config = dict(
    num_hidden_layers=14,
    hidden_size=96,
    num_attention_heads=2,
    num_key_value_heads=1,
    head_dim=64,
    intermediate_size=256,
    vocab_size=8192,
    hidden_act='swiglu',
    norm='rmsnorm',
    norm_place='pre',
    norm_eps=1e-05,
    positions='rope',
    rope_theta=10000.0,
    rope_fraction=1.0,
    qk_norm=False,
    attn_scale=0.125,
    bias='none',
    tie_word_embeddings=False,
    parallel_block=False,
    init='uniform',
    init_std_qkv=0.0668,
    init_std_o=0.0126,
    init_std_up=0.0668,
    init_std_down=0.0126,
    init_out_by_depth=True,
    optimizer='cautious_adamw',
    learning_rate=0.0021,
    beta1=0.9,
    beta2=0.95,
    weight_decay=0.055,
    lr_head=0.00744,
    max_grad_norm=2.0,
    warmup_steps=203,
    schedule='wsd',
    decay_fraction=0.945,
    decay_shape='pow',
    final_lr_fraction=0.0,
    batch_tokens=16384,
    max_seq_len=256,
    doc_mask=True,
    train_tokens=156600000,
    max_steps=9559,
    dataset='wikipedia_en',
)
Each number is 50 + 12 x the weight over its row's rms, rounded and kept within 0 to 99. Layers, rows and columns count from 0. The size before them is the row's rms in percent of the matrix's.

# layer 10 MLP down (transposed), 256x96, rms 0.105, rows 47-71, columns 0-95
098:53 27 32 49 54 35 30 44 47 44 46 56 25 38 53 33 63 60 47 61 68 30 55 66 52 55 39 59 45 42 70 78 25 58 68 43 49 39 47 54 52 47 60 41 66 56 46 61 46 43 62 45 73 36 35 49 48 29 49 23 70 49 49 34 56 54 35 51 24 52 51 61 54 53 50 48 51 38 56 56 41 59 42 46 67 60 58 47 45 42 37 56 73 33 40 53
102:49 47 53 45 41 55 61 51 65 54 42 49 59 45 34 39 52 31 42 61 47 37 46 55 55 40 42 49 45 66 51 49 14 49 48 30 39 26 58 69 54 67 85 63 50 43 44 22 44 56 47 49 44 57 49 48 42 36 58 60 40 52 48 39 44 57 28 58 36 53 65 40 53 61 27 47 45 71 48 63 47 57 78 55 27 65 46 46 41 57 53 67 32 74 49 48
097:16 51 69 54 62 56 45 33 54 59 56 65 63 42 41 45 34 60 55 45 41 55 52 37 51 62 76 53 48 35 35 65 52 46 31 45 56 57 44 36 37 42 57 38 53 61 70 64 43 63 61 44 43 40 52 38 31 26 52 51 64 49 69 49 31 47 36 74 41 35 46 45 66 49 54 35 61 44 66 23 46 46 42 52 46 50 32 63 53 30 44 52 32 65 60 52
097:46 62 37 43 47 66 56 46 69 58 43 35 38 33 41 62 49 53 46 54 55 48 55 37 45 71 48 37 57 34 50 30 34 44 36 22 33 45 47 70 51 37 55 50 56 40 60 36 30 42 49 57 52 51 76 69 79 26 52 47 42 62 38 47 44 50 40 47 57 48 49 39 59 66 37 59 38 60 37 40 65 60 30 45 51 37 58 56 50 80 44 48 39 59 68 33
097:64 52 52 43 42 27 43 38 61 51 47 71 52 57 52 33 34 25 56 62 60 31 39 50 47 66 57 49 73 46 47 16 50 39 63 59 43 50 69 56 66 57 53 42 46 50 46 69 66 56 51 45 40 59 50 36 25 60 33 45 80 60 60 45 24 42 53 39 39 44 42 34 54 62 54 37 52 35 37 55 40 43 48 35 61 43 45 45 53 54 40 47 53 54 26 67
095:41 42 46 55 46 38 39 45 62 38 32 56 39 30 37 50 53 56 40 55 47 52 51 67 43 80 35 26 36 58 53 38 51 48 38 43 51 47 67 66 17 50 53 39 56 37 58 46 48 63 35 60 44 42 49 56 42 46 43 43 46 49 73 57 65 24 46 59 63 67 48 48 71 74 47 71 41 38 27 49 57 42 32 42 29 47 39 51 46 39 70 61 63 51 43 55
095:44 65 37 38 31 54 49 78 60 62 73 46 42 72 44 40 32 68 51 46 59 37 59 56 36 45 29 58 50 43 68 19 40 50 53 45 61 62 38 45 66 28 80 37 52 41 49 53 60 67 63 54 40 44 44 50 20 42 40 33 31 57 36 67 51 55 68 48 47 61 52 60 55 46 52 39 52 45 49 42 55 53 60 60 66 36 44 52 50 43 43 40 39 45 45 39
100:61 30 56 57 39 51 66 51 51 48 57 45 68 54 33 53 42 36 57 52 41 48 61 79 57 58 40 49 41 31 36 36 26 47 41 49 52 69 52 36 54 47 74 59 44 60 49 35 48 37 54 34 64 33 51 40 32 52 42 31 40 50 67 36 33 37 28 33 69 55 62 53 48 51 43 44 58 62 56 49 36 66 53 41 47 54 75 73 53 34 38 38 24 56 53 50
105:44 35 31 49 44 46 51 56 57 57 48 54 43 51 47 50 33 68 52 53 45 49 63 56 65 59 51 55 56 47 23 50 54 45 43 53 44 50 57 68 24 64 38 60 36 73 50 45 46 72 31 29 80 46 53 56 44 47 39 57 60 45 57 54 47 52 54 43 52 53 51 41 60 28 43 36 42 72 33 39 54 46 58 49 52 52 67 03 46 35 56 49 51 28 64 28
099:50 55 61 43 41 61 62 70 54 39 64 61 33 74 47 51 48 76 31 53 57 34 41 62 49 51 42 47 71 41 38 81 47 36 48 48 61 74 37 41 39 53 72 57 48 46 42 29 48 50 56 51 71 42 50 55 19 64 71 34 43 47 47 47 45 48 46 45 51 60 55 19 45 66 53 46 63 64 36 49 49 44 42 56 36 53 45 38 25 56 59 52 54 53 46 51
099:40 47 57 48 52 32 45 45 39 44 55 43 53 61 69 49 50 43 53 56 54 58 64 46 39 44 70 61 50 56 65 52 49 78 41 34 66 66 39 53 52 47 33 36 61 60 39 56 42 63 53 37 52 43 46 43 26 56 49 28 45 41 56 36 51 48 49 76 63 08 50 43 46 54 43 70 41 67 52 40 51 85 58 46 44 56 80 59 57 50 48 44 31 58 55 48
101:79 53 44 68 29 51 49 42 41 50 45 46 61 42 43 33 38 37 27 62 62 41 52 41 39 35 41 44 47 51 44 64 63 38 53 40 44 48 68 40 57 40 56 35 49 51 46 31 44 39 39 45 58 36 52 46 68 58 38 62 66 39 54 48 41 44 58 73 72 28 54 49 44 41 54 72 54 48 47 36 86 44 38 31 52 52 63 53 61 46 57 49 73 24 61 55
105:38 58 60 58 63 37 51 43 38 48 60 53 42 48 38 53 42 43 40 51 43 25 45 42 37 45 32 52 61 47 39 54 61 36 52 50 55 26 56 56 58 43 81 76 56 70 36 51 40 27 36 42 35 45 59 66 47 53 62 76 57 32 37 31 55 55 67 87 55 49 58 46 42 62 47 58 58 31 48 41 55 48 59 45 46 40 37 64 54 36 31 42 35 46 50 55
095:46 54 55 56 27 40 55 59 55 41 45 41 49 49 73 56 39 48 48 48 34 46 68 41 19 59 64 57 36 46 64 74 44 46 41 55 47 44 55 60 63 66 27 40 60 54 45 34 46 62 40 64 37 42 65 44 34 70 56 37 46 48 52 50 55 42 71 61 55 51 39 29 42 47 69 70 47 29 44 46 46 33 68 50 52 44 16 35 61 46 45 51 68 33 38 52
091:55 48 52 63 48 34 25 78 45 75 33 55 48 44 63 64 51 54 46 36 53 60 57 51 52 63 38 64 41 68 41 68 58 53 43 46 19 62 63 47 43 44 63 52 53 62 43 55 58 40 55 34 36 47 38 43 17 41 48 66 37 52 42 59 43 41 57 40 48 58 61 60 60 50 54 41 35 34 57 43 43 64 34 31 34 58 71 57 42 51 46 55 46 69 63 25
106:69 45 61 31 52 72 39 44 46 47 47 54 35 31 61 73 33 46 43 44 58 49 55 51 56 58 37 59 51 29 60 54 65 38 59 52 53 65 57 55 51 39 23 34 41 35 54 37 73 66 51 48 70 60 65 56 84 62 49 50 68 52 43 66 53 41 36 39 43 61 49 48 52 49 40 46 46 69 34 61 45 55 19 47 48 72 51 53 48 33 46 50 35 39 61 40
105:51 64 31 69 52 51 66 83 42 47 50 58 66 64 50 51 48 37 56 57 41 85 39 55 55 53 42 53 49 64 46 75 36 64 43 39 61 78 29 67 38 65 46 62 67 46 54 56 36 32 37 40 57 57 36 51 66 57 40 36 52 51 54 23 47 53 48 57 59 56 39 48 52 80 54 41 53 60 48 48 48 64 50 44 59 49 49 49 45 55 38 60 31 61 57 37
093:49 46 54 54 50 42 53 66 47 33 61 59 54 68 50 55 35 40 48 50 37 50 60 44 51 39 48 56 61 69 54 63 68 57 44 71 52 59 55 28 28 56 33 46 60 38 52 56 61 36 51 65 31 44 46 77 18 67 59 49 46 35 57 60 30 84 67 57 49 46 66 54 30 47 57 44 39 50 33 31 58 26 52 53 54 45 47 57 33 43 46 54 36 41 39 43
103:46 48 51 43 24 49 39 40 52 41 72 40 59 60 53 58 50 45 50 45 42 62 59 44 51 48 52 60 52 63 35 74 38 58 34 59 51 53 28 55 25 67 42 38 47 36 26 45 40 50 53 64 51 43 45 52 40 43 41 21 54 66 47 78 49 57 28 58 47 44 43 56 45 40 59 20 55 76 57 68 38 33 67 57 36 51 61 54 54 26 52 43 50 62 53 40
096:55 42 59 27 31 67 38 55 36 52 46 40 52 38 51 55 58 39 65 36 45 80 48 61 61 62 45 56 49 51 49 50 34 40 43 37 60 46 35 72 50 46 36 30 60 69 68 42 57 65 46 50 67 57 48 48 97 54 20 49 66 45 31 42 62 31 53 62 52 52 55 49 52 52 61 49 58 58 52 44 51 58 45 56 54 46 52 52 56 50 67 47 68 53 33 68
096:35 46 58 48 41 40 56 57 47 44 56 62 14 48 57 48 51 65 55 37 66 33 54 60 70 49 46 51 53 49 51 63 30 67 49 57 48 84 63 33 46 47 65 57 62 50 36 41 29 69 48 55 34 46 37 47 38 56 69 33 37 35 48 51 30 50 61 36 41 52 47 52 68 55 35 38 56 57 59 38 37 51 51 27 57 74 60 68 48 44 61 47 41 51 32 60
096:50 33 67 74 48 43 32 56 74 60 47 34 50 53 50 71 28 55 42 54 54 49 46 45 45 57 61 36 35 67 52 75 42 32 38 70 51 32 61 52 58 62 58 57 43 29 33 55 58 46 43 70 42 85 33 66 45 46 40 30 39 55 53 41 36 54 44 55 40 72 26 36 60 41 58 48 44 50 44 51 64 61 37 48 58 53 48 38 58 49 55 45 46 64 44 60
098:49 73 54 26 67 52 31 36 67 43 64 63 62 41 38 42 36 69 27 64 61 41 43 53 54 49 65 68 40 58 54 50 51 39 26 63 44 34 44 40 58 54 70 28 76 43 62 50 33 60 62 44 49 37 54 43 51 46 55 49 49 61 47 52 67 57 48 38 55 47 48 63 44 47 37 60 57 56 71 25 42 48 35 29 32 59 58 65 53 53 50 40 50 70 59 62
101:59 66 49 73 52 42 63 39 57 62 38 51 55 49 60 48 22 70 58 66 66 48 44 52 57 78 47 57 35 40 26 69 73 34 57 37 73 31 41 49 57 57 54 75 70 68 48 41 55 51 58 52 39 36 46 58 47 43 47 34 51 51 47 36 71 30 40 50 28 50 37 60 39 67 32 45 65 39 40 47 62 59 55 55 51 56 56 48 51 53 59 57 54 52 60 41
098:42 48 55 36 84 46 29 47 60 54 40 37 15 36 32 40 43 49 47 52 49 64 50 59 45 47 39 67 36 59 59 49 43 39 40 36 40 62 53 35 67 50 37 58 36 52 62 46 81 55 68 52 49 30 49 56 73 49 63 71 41 57 33 53 48 54 60 56 40 53 61 36 50 49 56 33 55 34 51 72 48 58 45 50 38 34 40 73 58 58 44 50 38 39 59 66
# layer 10 MLP gate, 256x96, rms 0.123, rows 48-71, columns 0-95
099:40 77 46 54 58 42 35 56 59 46 50 50 42 66 65 50 56 69 42 37 70 51 61 51 49 50 43 54 37 43 55 36 57 54 51 61 63 51 31 55 70 23 46 82 22 43 48 61 45 49 46 47 55 53 56 71 52 45 59 45 13 48 41 51 51 12 33 55 49 35 54 39 67 40 61 40 55 51 40 63 53 45 56 61 58 38 52 44 37 62 58 61 41 38 41 47
121:67 58 46 56 63 30 38 67 52 55 38 34 51 58 47 42 51 52 52 50 59 46 59 54 48 48 02 29 47 62 45 33 43 46 52 36 45 63 61 57 52 67 68 54 57 51 43 18 65 67 45 51 66 61 51 56 38 75 54 45 40 58 33 50 63 63 61 31 40 46 42 59 39 49 53 70 39 52 32 57 46 63 46 45 52 49 72 27 33 50 46 43 55 40 47 48
100:37 49 41 40 61 46 44 69 58 68 40 32 58 35 26 49 42 72 65 32 63 65 58 32 53 45 48 44 59 56 34 48 39 60 53 59 52 46 51 67 50 58 40 25 44 25 52 52 70 74 31 57 38 41 58 51 64 35 50 61 42 57 57 50 72 73 39 54 61 48 27 45 54 48 48 44 29 37 59 56 53 43 34 35 35 61 59 64 44 61 47 51 66 62 53 38
091:59 84 53 59 68 47 44 45 59 56 51 70 35 44 57 66 59 49 41 44 35 43 42 55 51 44 31 48 31 44 38 14 53 50 47 30 51 47 46 38 31 41 37 40 53 36 35 56 42 84 27 61 37 55 51 62 64 49 58 49 47 68 64 55 48 33 36 45 66 59 41 41 62 38 38 38 54 60 43 56 53 39 48 56 62 76 47 54 59 42 35 59 56 58 61 42
102:57 37 35 42 62 55 67 51 19 73 42 42 68 51 26 57 56 58 39 44 69 40 32 38 42 61 45 43 49 53 22 43 47 56 40 27 47 50 24 39 55 60 51 50 41 35 66 41 45 43 67 37 51 45 47 51 58 33 43 58 53 63 54 26 58 27 50 45 44 48 57 58 57 58 45 48 44 58 33 56 53 56 72 51 32 48 49 73 54 30 56 43 74 41 51 55
092:76 60 48 74 72 38 44 41 44 72 40 55 56 38 58 49 58 44 39 43 49 77 45 54 48 49 42 51 47 57 55 58 43 66 32 29 59 41 46 38 38 47 19 62 39 35 60 42 44 47 62 61 60 48 41 47 62 44 68 64 53 41 55 43 54 52 32 52 58 73 29 52 40 47 67 62 55 51 67 43 67 51 40 53 46 34 26 43 56 25 45 57 70 34 60 53
110:58 53 37 63 55 60 54 53 61 50 64 23 53 75 64 51 46 58 30 38 48 71 67 65 45 52 50 43 41 65 54 34 33 48 49 60 48 45 47 61 71 51 42 53 48 53 65 66 65 47 47 73 61 51 58 47 60 50 48 42 28 28 13 46 52 55 45 57 16 51 44 61 44 69 51 62 45 36 43 48 48 71 55 56 60 59 59 39 34 43 44 47 47 49 50 24
100:49 39 46 43 45 44 58 45 68 77 55 50 35 53 49 57 66 41 69 33 54 45 36 48 38 56 42 28 44 57 48 49 48 78 58 69 66 44 30 62 54 43 43 38 49 35 45 39 35 53 45 49 60 49 74 40 68 50 33 53 54 56 69 48 60 45 36 66 68 28 38 41 37 34 59 60 63 28 57 51 39 51 76 64 54 41 39 56 42 47 43 52 41 45 44 80
098:33 63 49 42 46 53 51 33 45 63 46 59 42 57 47 46 34 44 31 29 48 56 42 52 65 52 36 24 67 50 32 66 53 68 35 53 56 56 57 51 41 38 59 63 41 31 39 26 66 36 45 79 53 51 50 51 57 40 47 63 32 40 48 56 55 45 55 74 29 50 29 41 39 40 47 48 73 53 35 41 52 48 61 61 32 41 62 46 61 53 52 58 24 73 49 38
101:36 60 45 37 53 37 52 49 56 71 17 54 34 54 45 18 53 50 55 50 49 43 53 55 41 21 54 52 37 61 59 36 55 54 50 42 65 38 37 45 47 36 45 35 25 39 22 44 56 59 65 52 50 56 45 49 64 41 17 40 37 57 32 37 36 51 65 43 55 38 20 55 44 49 64 51 36 62 48 40 45 46 45 66 36 56 63 35 49 45 48 61 52 52 53 45
094:18 45 32 43 59 61 31 25 63 65 43 34 52 48 31 51 50 60 55 49 42 71 71 80 64 64 44 50 81 40 51 37 48 40 69 47 66 51 44 52 52 47 55 55 21 60 46 63 48 56 59 37 60 50 47 40 54 33 43 49 47 37 53 53 55 66 44 60 51 45 39 39 47 54 67 38 38 25 64 34 60 64 39 41 48 44 52 51 65 58 43 52 55 60 58 58
103:68 45 59 44 75 33 38 66 49 51 58 55 52 64 46 26 43 71 62 69 56 69 30 34 57 69 56 60 53 70 64 52 49 47 28 65 38 56 72 51 26 47 48 50 53 60 43 58 36 48 71 69 49 36 65 39 62 49 45 65 32 41 41 38 52 61 46 47 53 46 29 59 40 38 51 49 43 34 39 51 35 59 43 43 56 29 49 53 37 55 39 42 45 39 64 64
093:58 57 62 58 60 48 40 22 57 50 49 62 46 30 41 48 56 41 50 61 60 47 44 37 67 57 41 52 40 43 48 33 76 16 57 40 46 62 65 59 49 55 47 63 46 42 61 44 61 58 54 39 58 38 43 52 25 43 41 28 63 42 59 58 46 73 32 22 52 68 51 54 67 54 40 41 53 57 65 57 50 72 49 69 49 49 56 47 29 38 31 51 41 56 42 71
096:61 67 58 51 27 66 51 42 14 53 26 44 48 49 43 23 43 44 52 54 46 58 38 48 68 59 55 26 56 40 70 45 51 34 39 27 37 45 51 54 41 49 37 54 36 62 49 71 44 43 59 49 45 37 36 59 48 45 74 46 64 59 81 45 40 52 49 37 43 59 55 49 49 57 56 30 41 61 49 61 29 67 55 44 59 36 64 44 50 51 39 67 44 43 58 59
102:52 55 57 89 57 38 59 51 38 66 57 43 47 55 62 59 57 64 52 51 57 46 50 28 45 20 35 65 35 63 48 49 47 47 66 51 59 60 74 60 53 29 45 50 57 55 39 66 60 44 53 58 56 45 68 43 57 55 51 34 38 19 57 46 55 51 60 19 59 45 44 46 64 49 40 25 61 65 65 58 58 56 44 60 59 55 43 55 49 30 42 48 50 46 67 31
104:54 55 57 66 52 54 32 47 35 35 41 34 59 66 30 56 77 50 56 42 58 36 50 43 35 49 39 22 40 47 61 60 33 56 51 27 51 56 56 42 38 45 47 65 28 42 47 52 63 72 49 55 56 28 62 57 58 48 66 65 59 53 53 31 59 65 68 63 54 36 56 85 16 58 51 59 42 54 42 59 40 45 67 49 55 42 53 41 47 45 64 56 50 42 45 49
092:66 41 68 49 44 48 49 75 50 51 43 44 52 49 27 42 81 49 49 30 54 57 33 60 50 51 55 49 69 48 52 42 50 50 60 53 47 34 53 67 82 41 36 56 32 55 58 54 36 33 35 31 44 56 63 43 63 59 32 70 48 38 52 35 61 63 30 50 54 43 32 29 50 48 68 32 60 45 51 71 62 56 46 64 53 48 32 41 44 50 56 50 67 49 41 73
097:46 69 46 44 49 48 42 43 24 57 31 43 53 49 36 46 48 49 36 56 46 55 51 58 51 52 47 38 56 50 59 58 27 28 42 45 62 47 35 62 44 36 54 41 56 59 57 29 38 67 36 33 66 51 40 40 47 51 34 39 63 58 40 40 51 49 34 14 60 58 24 49 38 48 55 53 50 36 36 43 53 79 40 52 55 57 64 70 25 50 49 27 52 69 35 44
105:69 65 41 62 52 50 49 51 56 70 57 47 38 31 53 70 52 57 48 43 55 50 55 53 53 45 41 36 40 54 55 49 34 37 58 41 35 55 41 46 34 31 38 39 71 57 79 45 54 61 75 39 65 43 62 51 52 57 64 42 49 33 51 19 48 57 66 38 63 60 54 61 43 49 43 60 42 35 37 43 76 54 35 49 57 30 45 26 33 49 65 65 35 47 72 54
100:56 48 32 37 78 41 57 48 51 44 28 27 63 50 51 66 52 50 68 64 44 55 54 40 48 46 37 36 41 47 60 29 53 42 49 47 51 45 60 40 48 50 51 62 43 67 44 58 59 71 63 58 63 50 46 56 50 37 60 59 31 51 21 40 48 42 68 55 42 57 48 56 42 61 68 55 59 63 19 62 82 54 45 60 51 42 56 43 63 34 59 66 59 36 78 42
096:47 49 58 52 49 46 69 49 38 51 46 73 46 56 64 53 45 39 57 50 56 31 76 45 40 59 70 34 54 55 42 44 51 62 31 62 66 46 58 55 75 43 32 52 37 49 46 41 46 56 55 46 43 57 64 44 69 36 57 41 50 30 67 32 66 43 51 41 64 42 44 07 62 47 79 42 56 39 69 60 47 43 73 44 43 55 40 56 50 58 35 58 39 51 42 67
101:57 54 50 61 56 42 55 52 49 63 50 36 47 62 51 22 57 63 57 29 59 54 49 65 44 24 56 36 58 68 41 59 43 55 58 63 54 39 37 60 40 34 45 66 50 38 46 48 60 54 48 85 68 66 77 48 62 72 35 40 28 31 64 44 67 44 48 60 64 43 43 51 46 58 52 60 41 33 46 58 44 56 64 60 69 46 47 26 51 50 34 55 59 38 35 53
102:65 46 38 53 46 48 56 55 74 49 50 55 66 62 57 58 64 53 41 46 36 87 46 45 44 51 27 49 58 66 43 41 40 50 55 62 59 37 66 35 43 39 24 57 66 46 53 58 62 56 62 53 40 50 57 50 73 56 79 74 49 28 38 62 58 60 30 61 37 56 44 71 54 63 50 34 59 57 44 70 59 67 62 47 65 56 46 46 52 44 56 53 36 44 32 42
104:44 63 46 70 60 45 50 47 34 55 48 19 38 55 40 34 26 56 37 30 57 47 36 46 44 60 41 56 39 23 33 31 35 53 49 56 50 51 40 43 61 28 51 64 43 45 53 38 65 44 54 50 73 53 56 44 58 59 59 68 35 65 54 59 31 44 59 34 52 61 57 41 34 56 75 74 47 41 44 65 38 46 60 51 34 52 49 77 46 38 56 62 55 35 52 58
# layer 10 MLP up, 256x96, rms 0.118, rows 48-71, columns 0-95
097:57 59 48 49 37 49 63 38 60 52 32 48 48 34 44 48 66 67 55 65 33 62 55 50 70 43 71 34 59 45 58 34 53 48 57 46 42 53 38 53 60 61 43 26 52 64 77 42 45 58 71 30 63 50 47 47 56 36 71 58 39 36 66 47 35 47 37 47 44 59 51 54 63 51 43 43 47 55 56 58 51 59 64 38 72 91 26 46 57 44 62 50 45 65 53 69
102:83 61 38 52 48 43 58 60 49 51 59 45 51 48 61 46 51 37 48 60 54 51 49 45 44 47 15 52 32 49 65 53 37 48 65 54 56 62 61 47 80 61 60 66 55 47 51 31 65 52 34 54 66 65 48 55 52 70 25 38 33 47 15 52 66 43 67 54 44 61 57 66 43 53 53 51 62 44 43 59 55 50 65 52 52 53 68 27 54 66 57 49 56 28 34 41
096:55 45 67 67 53 61 44 34 57 46 39 49 66 58 24 44 72 44 46 44 38 26 51 32 32 39 33 57 50 47 55 49 37 68 56 28 52 47 59 35 54 58 57 60 50 37 32 67 67 37 62 52 62 58 51 49 34 28 76 38 56 48 57 46 65 68 39 55 52 68 59 64 48 44 57 68 45 52 73 60 36 60 62 64 51 30 52 51 62 34 44 57 59 46 65 63
100:46 62 48 40 37 56 53 33 62 37 22 74 36 32 51 66 43 46 52 39 35 50 53 35 50 51 40 45 49 40 54 44 54 45 50 16 57 46 33 40 47 37 41 46 77 46 53 34 48 53 53 69 50 61 68 57 51 48 45 36 63 58 43 55 61 49 50 36 52 62 42 39 69 49 55 38 57 69 41 53 46 24 36 61 56 67 63 61 46 52 47 23 72 60 72 38
101:53 60 59 52 47 59 44 52 31 59 77 44 52 62 41 46 49 25 24 69 50 46 31 39 47 59 48 43 38 49 55 51 51 62 58 37 43 52 50 44 72 72 44 61 65 52 50 44 09 32 47 36 58 44 58 73 52 39 51 43 52 49 43 51 42 67 44 50 65 60 51 39 46 60 34 56 52 53 51 76 62 64 57 70 66 39 47 70 60 46 41 25 56 40 43 53
091:44 35 64 49 49 61 46 71 32 48 48 41 26 79 47 37 49 60 25 27 50 44 53 61 42 63 80 48 43 39 54 34 42 42 37 61 52 52 32 73 51 38 42 49 39 50 46 52 65 58 54 52 53 42 60 52 53 58 39 26 43 41 53 45 57 46 69 59 46 51 66 77 44 46 47 50 60 35 22 41 43 31 78 60 52 48 44 55 68 57 58 53 45 47 56 47
106:73 45 68 38 53 53 32 50 41 52 74 44 54 47 63 38 49 62 42 41 36 82 52 66 42 63 52 35 40 67 45 44 27 26 44 36 53 43 36 50 42 53 37 54 76 43 59 50 50 45 44 70 49 33 65 63 40 59 55 61 42 39 35 62 53 58 62 51 41 31 70 40 40 53 34 53 49 40 59 45 57 47 57 61 33 62 44 62 49 36 36 40 25 54 51 31
102:61 40 56 45 37 49 55 53 74 70 69 61 59 49 42 47 53 74 63 52 53 51 65 50 58 65 60 34 67 39 66 56 60 52 46 70 57 57 54 39 59 29 33 32 47 68 75 57 45 45 30 58 49 66 54 68 44 47 44 67 52 65 60 38 41 37 63 36 50 33 52 40 55 23 47 40 60 44 48 54 36 31 43 48 53 47 43 29 38 36 52 46 64 63 64 30
094:43 49 43 56 66 55 56 62 55 57 50 61 43 41 53 42 66 66 33 64 50 55 57 34 31 41 56 57 47 38 50 23 45 64 63 59 31 48 52 52 48 60 60 65 34 43 57 68 63 24 61 47 48 38 45 44 57 30 50 50 78 60 54 62 53 35 42 38 39 56 64 56 51 70 71 50 65 39 70 39 91 64 58 54 60 48 46 51 69 57 45 58 52 48 69 48
101:22 48 50 37 49 57 36 51 42 57 37 58 42 32 45 45 50 39 46 35 25 45 50 42 50 45 69 47 50 39 64 55 66 50 40 42 51 46 44 46 54 32 54 48 45 50 46 40 38 45 62 33 37 46 59 53 57 30 54 60 34 51 45 15 47 57 57 61 57 37 48 43 28 76 43 27 41 28 40 32 45 62 55 42 65 21 55 51 73 53 73 59 52 31 57 47
105:44 52 65 47 49 59 45 36 35 43 39 46 46 57 50 64 59 37 52 34 60 41 55 36 60 59 61 69 35 74 50 44 30 46 41 78 32 39 27 49 73 28 57 42 43 53 46 46 58 50 52 52 36 27 49 52 34 63 54 43 50 49 51 68 65 57 43 56 64 54 65 45 56 62 34 40 54 68 45 53 39 34 39 51 72 39 67 43 55 40 22 41 50 36 69 71
103:74 62 37 45 68 63 43 41 37 35 50 51 45 34 43 69 79 53 37 34 27 52 38 35 49 42 55 40 38 56 48 31 47 49 66 50 48 40 61 58 63 43 50 58 66 53 54 70 48 36 54 69 35 48 63 65 51 30 34 32 39 47 51 34 43 48 51 56 51 39 54 72 66 57 37 44 81 53 54 59 40 51 76 51 59 48 52 35 45 46 48 50 48 24 48 38
103:56 41 65 60 53 68 50 50 40 54 59 46 55 46 51 48 37 62 52 55 32 22 06 57 67 54 45 42 63 66 41 51 51 44 61 35 50 59 53 47 53 12 66 30 43 58 41 55 43 37 61 54 52 35 37 54 43 39 59 57 47 52 65 42 56 34 43 56 40 38 48 57 46 56 60 42 42 66 36 54 58 62 46 37 51 49 75 76 39 46 29 57 45 48 55 29
098:55 59 27 25 50 54 56 34 36 47 35 46 55 54 37 31 34 67 53 61 35 57 54 24 52 60 57 49 50 45 56 63 37 40 39 20 46 42 50 48 54 32 60 59 48 72 71 37 49 61 58 63 58 34 53 68 41 63 64 40 31 62 60 55 51 39 50 65 38 39 47 51 32 51 59 54 40 51 33 50 35 71 68 40 51 38 61 42 40 66 43 72 44 38 61 41
102:48 44 43 61 50 39 54 34 63 28 42 44 44 45 36 55 45 48 40 35 62 47 53 37 56 61 60 65 55 56 46 46 31 43 41 62 30 36 45 44 50 35 31 68 42 28 44 43 77 61 40 61 47 66 56 30 61 38 70 36 33 63 57 64 50 46 49 59 52 49 39 47 44 50 26 47 50 41 63 59 48 49 32 53 45 75 63 46 55 71 53 14 63 58 31 42
109:36 41 48 63 50 52 25 57 45 49 61 49 43 30 58 44 59 32 35 62 41 59 44 49 53 12 51 62 49 38 39 39 47 30 37 49 56 65 46 59 38 33 55 46 35 60 67 34 30 73 39 64 19 43 66 61 45 54 48 51 60 46 38 61 54 38 58 61 36 42 45 50 53 54 52 36 58 38 50 39 69 70 55 42 36 50 58 60 54 46 24 33 39 56 61 59
095:43 55 29 67 54 68 64 66 38 43 33 47 47 54 52 54 44 37 57 50 36 40 44 56 63 51 56 49 56 33 55 66 62 67 20 48 51 55 31 33 49 36 47 49 63 40 46 47 50 40 29 74 47 42 46 45 61 43 28 49 59 42 63 57 58 32 39 46 73 62 55 57 38 47 46 46 66 54 45 37 68 32 49 58 32 73 35 50 75 37 59 41 59 58 29 60
097:45 44 47 50 69 38 41 65 74 34 47 44 44 47 31 67 26 55 61 71 63 51 38 52 16 44 50 44 47 34 48 44 57 66 64 54 62 26 44 63 33 37 51 43 41 60 43 42 46 48 64 52 35 47 56 35 39 50 44 58 44 41 52 56 29 64 35 54 59 49 23 38 34 47 63 51 28 42 65 74 54 48 53 55 55 40 50 36 46 65 51 60 54 66 65 37
095:45 47 43 50 45 41 58 36 48 40 66 58 60 56 56 39 38 29 55 55 53 40 53 71 61 37 67 71 63 40 47 48 56 32 30 48 63 61 61 55 68 57 53 57 45 48 43 51 58 55 36 59 45 62 52 44 44 42 40 51 31 62 49 53 33 37 32 45 53 26 43 29 45 60 66 62 57 66 70 35 24 57 58 34 44 77 53 61 58 60 61 17 34 64 44 50
095:40 36 55 46 53 50 53 32 45 28 51 26 47 52 52 50 52 36 55 52 72 40 63 33 42 42 42 48 71 33 61 53 63 58 57 41 59 68 67 54 40 54 41 64 37 50 46 55 44 84 63 55 58 23 45 28 44 41 36 50 52 73 48 53 59 58 48 49 34 67 55 44 30 51 62 53 23 62 63 57 38 32 38 39 41 60 45 60 56 43 58 65 43 29 55 38
095:50 51 44 52 50 38 47 56 29 67 34 31 53 48 55 73 41 54 40 45 46 48 45 06 56 26 53 53 33 27 51 70 44 76 40 56 65 38 56 45 61 39 40 62 37 52 59 62 33 36 48 61 49 60 36 60 59 38 39 41 59 63 64 40 47 39 58 39 36 54 37 53 59 58 56 37 58 61 46 45 39 71 63 45 46 61 64 47 42 41 57 75 63 42 48 54
102:45 48 73 52 44 54 38 52 65 47 59 59 61 54 34 49 53 69 73 26 74 43 35 53 39 40 64 47 64 43 43 60 58 66 52 41 56 49 38 52 50 26 50 50 71 41 45 60 50 44 70 72 59 57 50 44 58 61 21 34 47 27 70 47 45 69 36 60 58 43 34 38 67 33 49 44 42 50 54 45 53 48 67 65 65 34 42 39 38 37 54 28 41 59 52 59
098:46 70 51 39 46 55 46 57 30 47 47 52 52 58 59 41 54 42 46 23 49 33 56 44 47 32 43 54 42 25 44 37 43 70 25 56 77 57 40 47 76 52 38 62 42 50 56 47 45 56 51 41 71 70 61 53 49 57 29 47 53 72 33 38 51 32 56 61 68 36 45 69 57 40 72 40 47 39 42 46 61 34 65 59 40 43 52 38 39 66 56 47 68 41 61 36
098:55 69 56 40 33 53 42 84 46 45 66 81 57 64 40 65 52 43 60 44 28 48 43 50 66 41 48 46 47 60 37 57 66 45 43 55 63 48 53 65 42 44 55 49 52 56 40 54 29 47 29 52 44 40 45 63 59 33 47 36 61 35 51 50 64 68 54 71 60 32 44 55 69 48 36 20 55 32 44 26 55 47 45 60 44 41 48 63 59 61 49 54 68 35 49 32